Weights of a small GPT-style language model, trained from scratch on English Wikipedia: LayerNorm before each block, a variant of Adam for these matrices.
Each number is 128 + 32 x the weight over its row's rms, rounded and kept within 0 to 255. Layers, rows and columns count from 0. The size above them is the row's rms in percent of the matrix's.

# layer 5 MLP up, 384x96, rms 0.234, rows 0-71, columns 0-95
size [100 115  93  99  93 107 109  98  98  82  90 118  94 111  98 106  95 109 107  81 107  98 100 106  83  92 108 117 109 101 103  93  93  86  96  87  88 100 101  92  99  93  89 114 103  96 107  94 112 102  94 118 106 113  96 106 103 103 114 115  93  78  94  92  99 104  91  88 102 101  98 112]
[[ 91 103 123 177 153  76 125 108 119 114 196  76 102 125 119 104  85 129 155 107  78 155 173 112 105  74  76 136 157 137 147 185 167 101 125 142 118 126  90 123 242 148  76 143 146 157 141 188 139 146 128 122 149 133 132  82  97  98 141 178 142 130  54 102 133 119  90 123 127 110 154 169 121 130 142 134 138 136 126 130  89  82  66 141 118 141 125 126 188 148 115  99 124 139 182  84]
 [176 112  94 147 172 118 181 175 112 102 129 113 156  91  84 109 162  92  81 105 138 156 147 111  63 106 147 168 124  93 197 189 123 110 142 102  97  79 166 162 118 125 145 117 103 144 160 152 125 116 121 117 122  80 135 108  87  74 133 111 178  91  84 120 113 122 137 139  79 107 141 160 116 117 187 195 127 192 136 137 125  80  98 142 152 134  84 134 177 104  86 160 129 144 199 142]
 [105  83 103 115 114 105 118 117  60 105 102  93 120 173  75 159 128 127 155  93 130 203  99  93 180 153 147 197 178 133 122 112 105  91 170 161 168  95 136 164 107 103  97 130 127 151  94 116 155 117 102 169 126  77 145 119 175  77 206 147 196 152 119 118  93 122  97 149 106 124 132  84 118 196  85 141 137 147  69 136 143 130 143 131 139 125 135 143 123 112 115  52 152 139 146 153]
 [170 131 155 105 125 179 146 129 128 135 138 100 122 157 147 178 130 201  98  81 132 176 122  89 142 157 141 101 103 114 106 153 129  55 148 202 100 145 153  80 174  94  87 123 111 157 134 182 163 127 121 134 130 142 159 131 129 115 139 126  68 114 103  65 124 132 149 141 116 136 184  63 110 162 141 179 155 114 100 112 100  82  94 110  93 101 107 135 135 100 112 139  80  40 137 187]
 [137 138 129 172 131 114 184  95 155 125 112 130 118 117  45 139 138 152  81 103 132 101  88 131  91 151 127 158 144  90  91 157 140 130 162 114 146 103 146 207 145 179 162 126 150  82 123 128 103  83 127 139  88  76 136  97 135  81 168 178 209  94 126  65 123 121 123 118 147 113 163 112 171 138 137 194 109 133  86  59 107  81 135 188 113 130  92 127 119 149 163 182 103 120 135 116]
 [104 100 157 144 173 173 175 156 124 138 110  72  92 115 121 121  78 193 179 155 139 164  83 148 142  33 119 109 151  78 178 162  78  86 169 137 149 133 111  93 155 140 104  83  92 110 177 138 117  96 108 165 101  73 172  85 120 124 129 145 149 129 123 153 120 108 139 153 134 122 195  74 130 142  83  82 147 125  91 161 107 184 127 168 112 109 148 154 149 142 150 108 147 120 139 162]
 [188 100  71 153 116 110 128 109  99  92 158 120 112 116 149 116 166 162 147 106 113 150 140  95  96 119 106 151 197  96 135 112 101  97 175 153 152 146 148 173 133 166 140  85  97 169 130 145 107  69 159 147 101 133 139  71 128 166 127 163 100 135 140 118  95   4  98 137  95 113 150 147 147 123 148 196 172 145 127 167 125 100  62 124  69 144 103 138 138  66 118 155 107 154 136 129]
 [238 151 215 137 132 137 187 131 141 108 175  72 120 105 107 144  81 108 120 138  99 132 119  95 114 125 162 132 117 144 139 121 124 102 119 132 116 165 142 173 181 115 161 132 145  79  79 116 136  79 142 128 124 118 131 147 180 162 174 175 150 155 140  92  92 103  71 146 132 119 103  74 107 168 178 134 127 138  74  75 100 114 137  88 117 148 118 154 163  85 129 113 130  80 141  71]
 [ 73 129 178 140  97 124 175 130  94  93 154  58 152  88 159 179 153 157 127 113 113 115 100 110 135  70  75 136  91 107 167 138 114 111 156 125 144  89 120 130 132 144 109 144  76 119 171 163 133 174 193 123 120 103  99 134 152  97 133 189 147  72 174  60 153 116 139 158 131 175 115 136  69 131 141  66 157  80 113 158 167 160 130  63 137 146  85 141 162 117 125 126 107 132 160 167]
 [166 119 146 138 132 166 204 136 113  91  85 134 111 154 132 162 125 100 103 158 162  66 162  83 103 152 117 126 138 110 129 165 105 118 168 118  82  85 138 153 115 106 141 128  94 165 141 112  91  79 113 175  76 172 145 161 137 149 120 150 162 124 155 176  88  97 164  81 147 147 212  97 137 111 110 167  53 122 104 116 109 120 133 137 145 136 168 110 158 102  73 196 129 151 201 144]
 [156 108 114 130 192 163 139 121 115  93 162 136 149 139 152  96 143 150 182 168 147 110 163 147 161  80 124 119 138 142 118 124 144 127 152 131 134 145 195  99 142 106 128 155 129 159 105  93 134  97 103 158 102  78 164 162 127 134  68 120  80 113 157 137  49 106 129 120  63 128 152 114  92 206 216  78  86  73 124 118  94 153 110 116 106 106  93 149 137  88  73 195 101 136 149 128]
 [123  94 134 201 142 134 180 137 142 167 144 122 133 147  66 134 146 119 116 125  77 120 136  94 144  88 142 127 116  84 111 128  62 109 133  65 133  21 131 144 195 150 116 124 133 119 185 105 116 119 125 149 118  74 152 136  59 139 168 162 142 155 119 134  78 147 109 144 135 128 125 108 123 150 144 179 180 143  88 161 139 107 140 106  98 137 166 138 135 173  48 124 129 145 168  64]
 [112  90 143 147 167 162 157 118 103  89 128 145 106 120 127  67 118  73 160 145 156 206 123  79 134  80 161 111 126 118 187 130 132  99 159 176 138 170  95 114 177  96 150 141 163 108  58 182  83 114 148  99 161  80 151 143 102 126 146 113 142 109 140 103 142  82 183 199  71 105 143 160 164 140 143  93 138 149 135 115  86  61  86 109 149 161 114 127 103 163 102 133 144 150 163 132]
 [164 203 189 101 222 156 116  65 137 150 137 117 101  52 112  80  94 159 124 113  86 160 112  65  78 122 112 131 103  79 154 153 117 105 135 128 164  83 109 142 132 127 109  80 153 144 141 122 124 178 147 165 130  95 131 129 115 155  95 143 118  98  83  98 151  82 132 103 141 127 142 190 156 161 148  91 126 154 118 118 168 121 136 105  87 145 104 139 181 105 174 155 129  92 111 179]
 [157  86  99 136 127 170 144 115  93 120 114 132 153 135  83 212  88 113 107  69 181 132 110 153 147 108 108 105 117  99 108 130 131  91 178 124 135  78 152 133 168  93 204 157  89 121 183 193 137 138 160 147 157  66 142 145  90 165 213 117 114 121 117 162  91  91 122 132 147 146 149 142 137 164 114 154 152  69 110 105 128 136  42 150 111 121 149 146 118 106  98 151 129  81 105 117]
 [125 108 167  85  53 141 130 179 160 179 199 118 105 105  54  76 120 133 177 149 121  90 157  90  68 106  97 139 140 153 145 159  75  81 159 136 149 139 105 142 121 151 134 129 126 163 145 126  85 148 142 154 125  45 102 163 103  95 104 111 123 120 159 180 102 140 136  99 120 117 174  98 129 143 120 152  95 157 154  99 150  94 146 100 142 177 111 170 152 174  99 136 144 113 142  54]
 [155 123 147 125  82 115 167  57 105 166 159  48 124 156 124  69 148 131 154 157  88 107 176 104  77  52 121 100 164 157 168 106 155 122 152 107  91 136 139 151 167 115 117 158 123  92 142 135  93 156 157 146  91 103 129 117 125 171 142 116 151  92 178 163 130  85 179 129 160 143 129  31  89 174 172 168 104 147 161 117 123 123  64 133 119 148 167 139  94 106 133 155 135 140 141 132]
 [180 165 151 174 182 109 148  85  30 165 160 121 130 124  79 105 188  74 135  76 137 133 121 133 150 140 101 107 163 134 138 135  98 125 144 113 146 134 135 152 146 135  73 112  99 169 146 171 120  77  39 140  52 156 144  59 134 119 180 110 152 111  80  97 149 115 108 112 118 108 139 118 141 119 147 101 185 116  91 162 131 142 129 172 144 147 128 162 148 180 127 114 108 104 120  96]
 [115 173 119 115  88 153 142 176 116 132 139  92 160  75 132 140  62 147 101  66 160 129 151 108  61 156 148 140 167 164 143 146  93  62 153  93  97  83 134 160 138  96 108 124 123 124 122 123 140 194 110 140  71  94 121  99  90 152 119  71 170 181 159 137 129  71 115  75 125 160 142 105 134 138 166 178 131 166 123 126 106  61 136 132 162 165 117 129 140 197 117 171 136  85 155 133]
 [ 92 116 122 122 129 130 168 164  88 100 149 128  78 148 110 101 140  99 141 164 130 142 184 143 163 116 120  74 213  77 165 182 181 115 120 103  56 107 146 127 141 116 133 124 134 152  74  81  99 124 128 127 133 130 177 159 141 172 112 106  97 167  84 196 106 142 138 162  89 145 192 143  92  97 110 109  90 159  96 147 104 165 171 113  85 119  93 144 162 105 157 122 113  87 189 149]
 [165 141 143 184 143 209 115 183  60 124 122  93 135 104 115 104  79 155 127 125 111 201 105  89 130  84  95 120 173 128 155 178  99 123 157 109 119  84 155 134 145  94 170 140  80  94 103 134  95 130  99 128 128 144 133 124 149 103 145  85  89 112 143 140 151  87 153  96 116 190 156  89 119 130 160 162 141 120 125  53  87 174 133 122  96 121  61 113 135 169 123 133 114 150 134 210]
 [ 98 163 105 182 120 147 129  74 103  78 113  87 129  90 120 123 143 122 165 149  86  85 114 147 184 139 103 179 124 128 126 134 127 120 117 123  52 113 123  97 203 187 108 144 142 105 182  60 159 176 102 139  82  91 154 109  75 112 139 183 151 130 133 139  88 131 185 167  87 154 167 137  89 132 109 110 153 104 136  71 115 149  82 113 144 139 131 150 142  82  93 149 181 127 164 153]
 [ 99 147 116 156 174 123 146 122 105 150 115  98 155 134  53 102  87 115 114 101 136 140 105  78 107  91  85 110 175 118 128 163 138 124 119  91 138  86 188 119 139 137  85 124 141 117 168 179 109 160 151 159 131 129 100  66 119 132  89 199 116 116 117 143 151  58 128 138 112 131 153 109 116 118 152 143 159 143 130 110 238 109 105 209  73 138 105 138 123 209 103 168 106 123 143 113]
 [173 128 107  81 117 201 151 162 116 123 176 105 133 144  55 137  91 183 154 101 128 236 102  78 119 107  95 114 155 150  96 114 115 139 154 146 127 113 164 104 203 128 145  88 161  90 141  97 121 130 100 144 100 104 123 137  71 142 133 103 136 101 117 162 134  96 177 128 150 115 129  98  99 109 150 118 138 153 156 122  82 134  89 117 130 139  72 143 174 224 131  98 142 105 128  98]
 [160 103 130 146 180 107 126  92 104 205 142 143 128 151 161 162 102 110 155 103 106 167  79  63 130 133 107 107 108  85 119 142 134 110  98  80 140 126 125 144  80 141 128 130  92 178 122 172  78 143  73 110  79  86 136 111 152  86 194 118 135 128 158  64 129 129 126 118  99  99 184  93 133 217 149 171 168  68 158 122 131 104 113 140 160 149 145 142 122 150 101 190 121 118 139  79]
 [119  81 146 166 111 115 128  73  44 138 200  80  56 103  92 127  99  84 168 156 126 114 125 176 152  76 119  65 159 129 137 133  80 121 165 144  48 122 126 124 159 134 119 137 139 163 156 124 155  98 114 123 100 188 140 142 150 144 109  85 120  88 176  94 139 118 153 126 103 155 155  86 112 150 129 133 124 127  96 130 101 198 126 128 137 201 107 147 113 176 138 118 120 157 120 179]
 [133 109 118 138 171 165 113 133 139  88 149 163 157 164  98 143  93  98 150 122 121  92 121 101  92 138 123 103  82 102 103 135  42  33 133 197 158 149 105 128 145 127 171 109 150  58 145 177 120  65 154 121 151 161 121  83  60 142 118  92 179  92 127  96 134  80 133 139 106 127 170 115 129 140 169 104 131 123 102 101 146 129 137 152 131 112 181 181 137 170  65 103 151 155 146 113]
 [133 137 169 144 138 168 127  83  90 115 195  47  89  86  95 128 128 115 142 116 105 149 111 105 144  95  74 134 173 138 142 120 108 101 123 146 146 125 107 140 137 100 158  70 161 125 162 136 124 201 116 189 140 125 125 178 156 106 104 153 117 139  61 131 149  89  86 105 155 105 151  92 135 120 205 133 174 113  97  99 152  93 116 148  51 175 134 157 180 171 142  90 133  85 113 112]
 [130 165 131 139 136 118 118 117 119  79 155 144 102 136  83 124  95  93 126 103 182 182 169 127 126 113 148  92 124 101 191 135  96 100 196 142 151 103  68 170 157 148  83 159 115 104 145  99  53 152 104 159  91 145 132 157 134 160 182 194 107  73 214 110 140 143 108 149 108 118 127 113  79 145  86 170 129  82 131 121 105 112 148 121 156 170  92 153 139 126 121  48  96 109 125 138]
 [136 135 131 143  52 156 167 137  58 102 119 129  57 141 126 156 112 122 148 150 114 137 145 126 103 128 105 103 118  70 128 100 114  95 113 145 147 142  92 137 185 154 180 106 163 163 168 105 148  58 106 133 151 191 146 132 155 147 113 139 121 127  99  36 188 125 154 125 107 222 120  93  64 124 125 119 130 113 125  80 117 146  95 168 118  96  77 161 141 143 177 103 154 147 131 132]
 [121  82 204 120 158 145 179 181  44 111 148 164 132 105 141 102 139 184 109  83 152 180 125 128 135 119 147 127 108 139 127  76  59 101 159 135 138  89 111  93 160 145  82 175 177 107 171 132  88  83 120 123 119  54 146 153 117 119 142 150 124  96 147 113 155 151 162 109  25 154 130 115 175 159 112 121 156 166 116 114 108  78 124 112 147 155 155 133 144 118  92 156 127 130 136 147]
 [140 157 171 144 132  99 146 138  89 150  85 118  83 142  62 115 121 153  61 129 133 115  82 132  61 128 143 145 142 108 159 103 155  80 153 167 160 117 104 100 229 178 140 111 104 105 137 147 105 122 132 110 127 164 126 136 114 139 142 166 138 115 114  32 121 132 121 156  95 110 147 104  90 142 107 148 150 149 134  98 188  53 102 178 142 201 155 113 100 178 111  95 112 148 149 145]
 [153 135  74 174  89 105 180 145 135 130 113 118  98 188 131 140  70 145 137 153 241 118 127  97 164  88 104 164 143 129 138 113 109 140 152 155 147 100 144 184  88 141 108  88  82 150 158 151 144 113  60 122 100 159 180 175 139 123 114 111 159 102 115 108 123 145 107 144  82 142 169 159 107 155 107  99 138 167 103  57 136 136  88 132 124 124  48 151 100 117 159 130 115 112 166 174]
 [124 144 127 167 148 212 109  94 106 150 126 130 121 113 147 104 128 123 111  77 143 213 149  73  83  77 116  97 121 151 151  77  81 139 190  95  95 164 100 186 120  93 194  98 128 155 118 132 135 188 121 132 100  91 150 191  89 105 105 120  83 157 154 132 135 146 131 123  81 148 157  89 144 182 149 179  89  61 126 157 122 114 120 113 150 130 160 137 110 132 134  91 112  97 155 143]
 [106 124 111  91 171 154 143 143 126 133  80 134 152  88  35 114 148 123 146 169  93 161 112 160 110 121 155  85 108  95 145 184 121 119 155 131 138  86 134 167 184 164 141 124 148 129 128 112  77 132  64 184  68 138  81 160 139 127 116 133 103  96 178  94 128 156 116 205 116 140  79 104 180 138 178 112 116  84 168  60 118 145 102 153  99 133 100 155 157 164 118  96 154 123 155  97]
 [220 123 145 166 165 135 176 126 114 145 140  90 118 108 141 102  94 139 147 119 105 188 122 152 150 116 131 109 162  46 124 181 138 111 144 112 137 139  72 139 178 185  99  93 114  86 143  91 133 135 130 155 105 134 123 123  80 135 130 181 210 156 165  88 142 101 190  84  98 132 118  86 129 143 113 141 138 117 135 102 173  83 143 140  70 187  60 106 124 147 122  84 134 138 138 114]
 [171 113  96 125 237 195 129 184 117 158 136 118  48 129 128  81 181 160 130 156 158  70  81 153 123 143 130 148 165 120 134 143 112  82 128 139  90  86 103  85  97 126 144  81 102 177 112 100 159 114  78 128 128 105 107 175 137 160 126 146 151 132 129 139  72 140 160 150  90 126 153 120 144 124 149 153 114  91 120 125 104 110 120 105 136 185 117 140 173 130  81 212 108 105 132 121]
 [144 141 126 188 181 127 129 137 109 174 165 144  96 111 173 123 171 170 133  99 161 102 140 103  97  79 126  72 185 185 101 120  82 102 135  99 141  98  81 124 169 100 147 127 172 118 137 100 133 107  90 130 129 103 154 157 120 123 126 140 110  98 193  72 150 143  97  73 101 166 187  97 121 165 194 139 106  71 142 136 160 177 140  86  84 153 107 136 106 128 140 137  62 101 145 169]
 [134 146 186 139 130 185 139  84 159 150 100  63 103 105 101  94 121  96 129  74 115  92 177  60  99  97 108  87 143 132 129 129 109 130 116 162 144 121 147 100  94  95 156 171  95 125 118 150  46 147 159 149 111 107 129 129  93 126 237 150 129  76 150 158 152 175 170 154 109 140 157 108 146 108 136 154 149 178 113 138 161  85 139 135 159  83 111 132  96 130 118 138 111 103 186  74]
 [159  99 102  97 110 174 132 148 109  71  80 130 110  95 156 110  89 132  80 158 122 106 161  96 150 161  66 165 121 156 169 165 112 117  97 112 143  71 138 201 115 153 153  58 150 118 143 120 126 203  59 151 126 128 130  83 132 100 111  85 115  93 148  92 138 102 128  78 133 165 190  77  93 124 123 148 160  82 102 151 156 116 100 157 110 142 145 157 151 177 109 130  96 128 180 148]
 [108 134 102 131 103 133 132 168 125 174 125  86 110  85  75 168 133 122 131 163 181 134 135  72 106 170  96  64  99 132  68 154  95 100 111 117 156  78 107  91 132 146 161  60 135 115 136 170 132  93 114 128 139 140 166 121 150 157 173 136 174 185  91 135 104  83  95 109 129 127 120  88 133 157 131 153 103 103 107 108 147 183 137 133 108 203 127 147 171 108  81 205 110 122 172  68]
 [159 131 159 129 107 106 168 143 125 162 110  82 109 143 120 125 158 156 101  85 135 142  86 149 117  88  92  95  88 109 165 235 122 131 166 134 138 174 137 117 133 154 157  91 226 167 101 140 114 131 130 203 115  69 106  78 132  55 140 114 145 106 132 153 105 138 148 152 105 118 125  70  55 138 162 161 118 157 149  86 135 151  88 125  80 128  88 150 100 124 144 142 107 122 129 103]
 [ 86 171 134 175 127 136 180 131  59 179 120  31 127 109 128 138 121  90 132 109 110 142  86  95 118 118  90 142  97 182 126 137 156  94 119 125 150  80 167 102 179 124 112  88 171 102 186 119 131 103 154 137 142 104 154 185  94  78 170 204 139 138 173 117  56 103 125 108  95 145 135  81  93 148 147 137 158 114 107  94 157 146 128 142 149 123 101 134 124 135 179 188 130 139 153 133]
 [132 169 123 122 149  97 105 123  74 146 138  79 172  94  73 140 114 130 145 136  97 140 179 113 114 124 129 152 142 109 171 171 102 110 135 153 115 106  73 103 216 141 152 120 161 135 155 112  77 138 117 152 120  63 122 157  91 185 161 153 202 115 152  34  72  93 116 177  53 148 107 107  99 123 136 117 137 127 118 102 156  83 129 162 105 123 163 161 157 122 146 152 118 117  94 104]
 [121  96  86  59 123 131 139 131  88 176 172 147 152  46  65 132 115 140 116  96 137 182 121 130 101  83  90 108 129 120 183 179  83 128 135 107 160 146 121 143 142 172 155 101  90  96 201 125 137  69 148 139 148 116 178 123 112 155 140 192  92  98  69 155 106 129  91 117 134 140 147  93 152 105 142 138 155 150 121 152  87 106  72 155  91 191  90 175 140 129 122 122 102 104 131 112]
 [110 164 117 138  94  93 145 100  58  94 160 137 150 143 116  94 186 133 109  84 123  54 128 124 161 140 128 127 101 131 127 107 119  51 126  74 139 133 100 137 152 196 138 121 161 198 134 143 117  95 131 127 139 107 154 155 124 104 135  77 210 130 123 118 139  85 170 121 187 109 163 129 139 172 165 122 126 164  76 116 143  75  86 195 131 173  87 126 173 149 115  94 141 105 162 144]
 [105 151 125 181 139 132 110  48  81 150 161  88 102 129 152  73 132 120  80 185 144 155 156  70 140 119  94 138  90 105 121 129  95 106 120 117 170 117 112 153 185 121 162  98 125 176 140 129 143 117  88 175 128 166 116 128 126 119 134 223 120 130  87 102 126  94  93 170 182 121 168 138 135 138 151 161  92 147  91 122 158  70  88 161 143 168 126 143 132 124 119 103 199 123 145  54]
 [139 193 103 121 128 120 136 131 106 132 186 177 115 114  84 108 151 124 106  77 148 153 124 126  84 111 107 154 162 170 158 180  82 101 161 140 121 168 162 180 115 203 125  67 105 157 147 194 136  99 103 133 150  96 114  87 150 108 132 106 129  37  93 115 131 107 108 125 127 105 157 141 119  83 101 187 136  50 125  92 124 102  90 120 123 139 142 162 180  72 122 119 121 129 141 176]
 [189 130 140 119 109 119 161  97  74 136 145 105  57 123 120 175 162 128  72 167 151 127 165 104 108 117 138 132 150 118 143 163 126 120 124 141 131 117  74 157 192 136  99 160 159 155 104 140  99 115 146 156 168  82 115 157  58  96  54 150 131  96 117 129  90 176 108 112 113 151 205  71 136 131 141 112 100 113 166  96 101 166  97 141 129 145 140 157 141 175  63 155  58 118 144 173]
 [127 136 179 139 208 106 215 144  64  97 142 111 164 136 126 122 133 151 129  95  81 126 106 111 165 107 127 135 163 115 122 162 140 143 124 155 133  97 153 185 116 134  54 107 118 158 169  87  88  81 105 121  71 195 118  52 111 124 150 122 175 108  84 131 155 133 147 149  84 138 157 124  85 131 131 116 158  91 107 144 129  98  93 108 134 120 161 162 131 170 124 127 146  69 198 147]
 [118 162 120 109 116 136 181 111 145 126 175 123 144 146 153 170  87 134 110 104  97 105 125 204 116  96 142 102 109 116  84 152 101 119 124 164  99  90 112 122 173 169  92  94 115 161  92  73 144 105 168 171  97 131 121 123  87  79 173 161 153  71 188  75 160 173 144 142 149 179 174  83 155 124 118  80 103 166  74  82 129  79 144 165 132  88 112 163  84 121 130 110  78 120 106 115]
 [155 144 158 154 187 143 180 114  35 117 133 110 129 152  84 171 139  98  58  98 108 108 112 111 168  86  97 127 138 113 140 136 108 143 135 134 166 111 147 150 114 139  95 128  72 168 136 132 117  61  97 121  94 175 141 103  43 145 138 130 143 110 108 167 127 141 154 120 101 153 154 156  79 117 134 170 183 124  91 138 122  69  70 167 122 187 137 136 170 163  72 136 131 138 178 129]
 [121 163 102 142  92 178 108  73 107 123 108 135 127 121  70 186 111  46 104 104 128 165 165  82 130 149  72 165 190 155 169 104 140 137 145  97 106  59 141 104 176 118 137  96 133 144 151 101 114 143 164 156 171 151 105 165 107  74 158 139 115 155 150 164  97  58 117 107 163 189 113 128 102 114 145 175 130 108 131 115 125 145  88 100 107 177 112 158 120 203 117 107  98 125 154 122]
 [181 143 170 102 146 165 143 150  34 126 149 142  75 104  95 125  90 132 122  78 112 180 147 131 138 106 160  72 103 152 119 133  78  64 159 133 102 116  96 123 173 116  93 128 192 175 125 147 107  90 148 140 122 110 138 115 200 124  93 158 132 114  65  85 152 147 169 119 118 127 138 128 110 126 132 161 134  92 107  78 186 140  89 132 132 161 138 131 205 182 125 118 167 170 137 125]
 [189  95 163 127  83 174 124 103 101 165 147  82 132 105 160 163 146 142 179 130  71 121 119  87  91 132  93 107 170 169 112 175 140 142 154 145 116 168 127 173 150 135 121  76 113 123 159  79  82 111  72 141 133 124 137 116 108  71 184 155 118 135 159  86 136 144 142 109 145 161 127  87  67 143 183 171 119 135  89 101 166  62  73 124 124 115 123 151 152 103 145  75 166  83 156  90]
 [100 131 162  72 112 203 144 153 137 208 116 124 103  99  56  84 150  84 101 111 126 221 173  99  92 101 162 123 133 152 115 161  86 101 141 134 112  51 105  78 162  95  70 109 197 192 125 136  98 125 144 122 156 152 123 116 141 109 130 141 125 110 136 163 164 155 155 116 130 116 117 144 138 160 121 155 133  93 131 109 181 119 136 174  87 125 108 158 143 170 113 112 116 161 132 103]
 [124 176  95 112 152 162 177  55  92 138 124 172 137 140  63 113 121 168 142 115 106 101  65  75 155 130 111 128  87 132 158 125 130 111 116  88 149 118  64 158 185 160 157 168  99 125 123 182 134 131 152 136 122  84 154 157  72 158 165 177 102 112 171 167 156 104 107 149 130 181 103  80 101 135 175 120 125 102 150 118 181  92  76 122 142  92 155 155 151 165 134  56 128 122 118 122]
 [132 171 146 119 167 144 158  88 143  56 156  69  86 146 167 154 126  70 143  77 152 144 163 110 102 135  72 133 184  79 153  97 128 105 111 173 126 115 128 122 129  97 102  85 183 173 110 158 115  80  88 147 117 126 134 128  73  80 130 113 111  87  97 161 134 164 138 118 122  89 162 168 125 167 154 149  91  75 183 115 139 149  67 157 154 162 154 148 164 185 152 107 141 115 125 166]
 [127 145 112 153 179 160 133  86  84 141 137 132  78 119  28  51 137 126 101 129 166 127 135 113 103 123  90 123 101  67 117 125  96  73 103  97 164 138  69 145 167 181 144 130 154 142 133 150 153 152 204 140 126 168 130 112  88 197 124 100 115 148  51 112 134 127 101 127 138 118 122 156 115 132 139 191 126 165 112 122 115 123 118 109  39 114 141 143 131 163  92 154 111 154 159 128]
 [179 170 184 105 140 166 116 110 138  98 122 161  78  84 123 155 135 162 106 137 112 124 149  63 127 114 108 158 115 135 133 101  85 123 136 131 156 138  93 140 198 155 126 122 145 133 162  87 122 132 192 191 122  85  98 110 113 138 138 126 129  91 171 150 118  83 100 129 117 158 153  79  84 154 126  92 145 100  80  46 168 101 153 126 148 146 160 137 180 221 108 105  99  74  95 147]
 [134 124 145  89 122 134 166 103 141 133 106 141 154  78  94 164 123 131  83 144 112 105 149  93 139  99 150 136 243  94 135 137 155 130 148 132 162  65 135 137 130 165 139 146 177 132 114 153  89 133 152 121 114 120 149 118  97 142 144 149 182  77  79  99 139  26 117  97  63  86  95 129 106 128  88 117 113 121 170 128 121 139  78 175 181 180 154 154 186 129 116 162 166 132 159 137]
 [151 122 128 186 176 124 124 107 114 118 153 113  94  98 117 130 149 124  74 135 142 120  76 125 100 183 161  76 157  70 102 131  82 106 160 153 154 123 134 117 163  80 148 164 179 128 147 121 150 108 150 164  92 140 129 106  88 148 115 190 119 125  91  44 194 110 138 209 143 112 125 119 208 166 139 117 142 132 124  93 173 142 142 182  71 130 102 123 122  87 113 174  86 141 127 147]
 [154 171 116  79 183 133 174 107  84 122 127  25 102 117 131 112  69  98 141 115  94 176  90 107 123  58 146  77 121 127 102 113 101  98 137 133 175 140  76 124 116 207 183 112 108 145 104 109 126 102 156 135 156 141 120 135 107 158 156 205 124 136  85 131 145 171  80 120 126 138 178  72 134 142 151  96 107  94 115 168 137 157 123 176  89 101  97 151 153 138 138 110 128 138 140 146]
 [150  90 115 123 162 123 179 132  97 101 104 112 132  94 141 168 136 144 155  73 141 171 134 140 168 129 164 111 156 103  94 120 152  51 126 132 144 127  97 170 194 109 110 108  83 154 158  92 150 107 111 131 115 140 164 101  97  53 143 190 186 145  65  90  94 117 159 178 148 135  79 132  97 108 118 164 185 175 143  74 108  83 167  97 114  82 107 130 119 159  93 155 102 104 102 128]
 [172 145 171 165 137 158 171  67 132 105 135 167  92 114 118 148 114 123  88  92 143 194 129 123  90 161  96 139 109 132 118 149 133 116 111 131 140 162  88 141 146 158 131  51 125 142 102 192  91  33 162 145 135 165 119 107 137  39  96 116 142 102 102 124 131  73 177 144 128 171 119 117  74 126 168 115  97  88  72 126 163 151 129 135  86 166 131 156 144 101 167 114 118  87 138  92]
 [136 142 142  91 141 149 153  67 104 106 162 139 106 156 116  93 118 124 115 130 174  71 142 157 118 105 178 143 125 101 164 120 126 136 160 224 141  97  88 192 144 194 103  77  99 175  74 137 146  90 139 119  80 162 143  96 132 129 146 133 142 130 115 111 128  61 106 102  84 164 137 172 110 150 181 185 117 180 120  77 116 117  82 101 127 140 167 124 147 101  71 157 114 120 137 175]
 [152 145  65 149 116  90 155 157 107  55 147 129  63 146 177 132  85 118  88 132 147 157 156 143 149 110 133 168  90 172 215 147 118 101 181 164  74 113  83  98 117 121 122 156 127  94 171 139 171  84 166 144  76 159 125  78  81 130 168 129 163 105 117 180  97 148 137 125  83 144 174 122 124 113 140 127 108  87  60 103 142 142 122 123  94 152 136 125 162 167  80 127 137 140 125 161]
 [ 83 136 138 109 135 110  83 135 114 121 168 140 107  91 125 166 117 145 137 129 115 165 139  93 183 117 108 144 116  97 138  91 125 142 118 125 165  86 154 127 168 176 159  95 131 186 143  72 112 140 164 148 108  81 104 107 144  49 153 110  88 112  74 116 137  41  91  84 124 113 156 135 113 131  74 212 134 115 113 116 149 176  38 150 158 139 140 160 193 130 109 146 139 102 159 110]
 [154 212 111 133 175 175 150  50 108 169 111 175  92 105 104 153 152 189  98 126  93 163 129 128 126 116 111 141 136 100 144 179 135 115 147 114 177  62  61 182  92 120 157 139 118 157 126 139 103  87 106 134 122 137  76  94 114 146 159 235 110 139 128 101 128 122 158 111 115  86 122 140  99  89 158 178 154  66  88 106 130 157 107 135 123 128 135 144 168 136 121 139 118 139 133  92]
 [ 97 103 114 167 144 156 151 128 109 115 139 138 128 101 117 157 103 129  98 126 175  50 173 104 139 149 112  51  69 103 134 176 166  72 109 131 103  96 125 138 138 120  92  44 148 146 135 165 139 160  72 123 130  83 126 100  90 113 123 172 130 147 110  71 116 128 119 146 113 134 154 100 181 178 142  98 144 118  68 153 143 107 128 199 141 174  93 149 158 169 127 182 163  87  83 125]
 [137 112  95 176  88 102 146 178 115 168 145  94 152 140  87 167 140  80 123 157 138  91 103 124 119 139  85 100  98 110 103 173 105 139 157 138 102 118 101 180 143 146 126 116 147 187  89 140 139  76 135 134  99 100 195 159  73 126 141  81 186 122  99 122 117 136 208 152 121 210  99 126 114 140 142 126 119  78 117  64  87 106  68 127 113 151 164 145 136 124  83 160 107 123 100 191]
 [134 109 151 126 164 173  95 130 120 111 156 153 152  87 102  91  63 136 132 122 149 162 139 108 130 117 132 158 169 173 179 142 152 125 129 203  89  75 122 167 125 142  86  81 159 134 101 169  84 145 113 107 135 106 191 163 152 113 155 171 156 156 105 158 124  89  83 109  51 134 148 114 126 120 153 191 116  91  81 141 194 128 100  78 151 112 137 147 104 163  85 163 122 138 107 199]]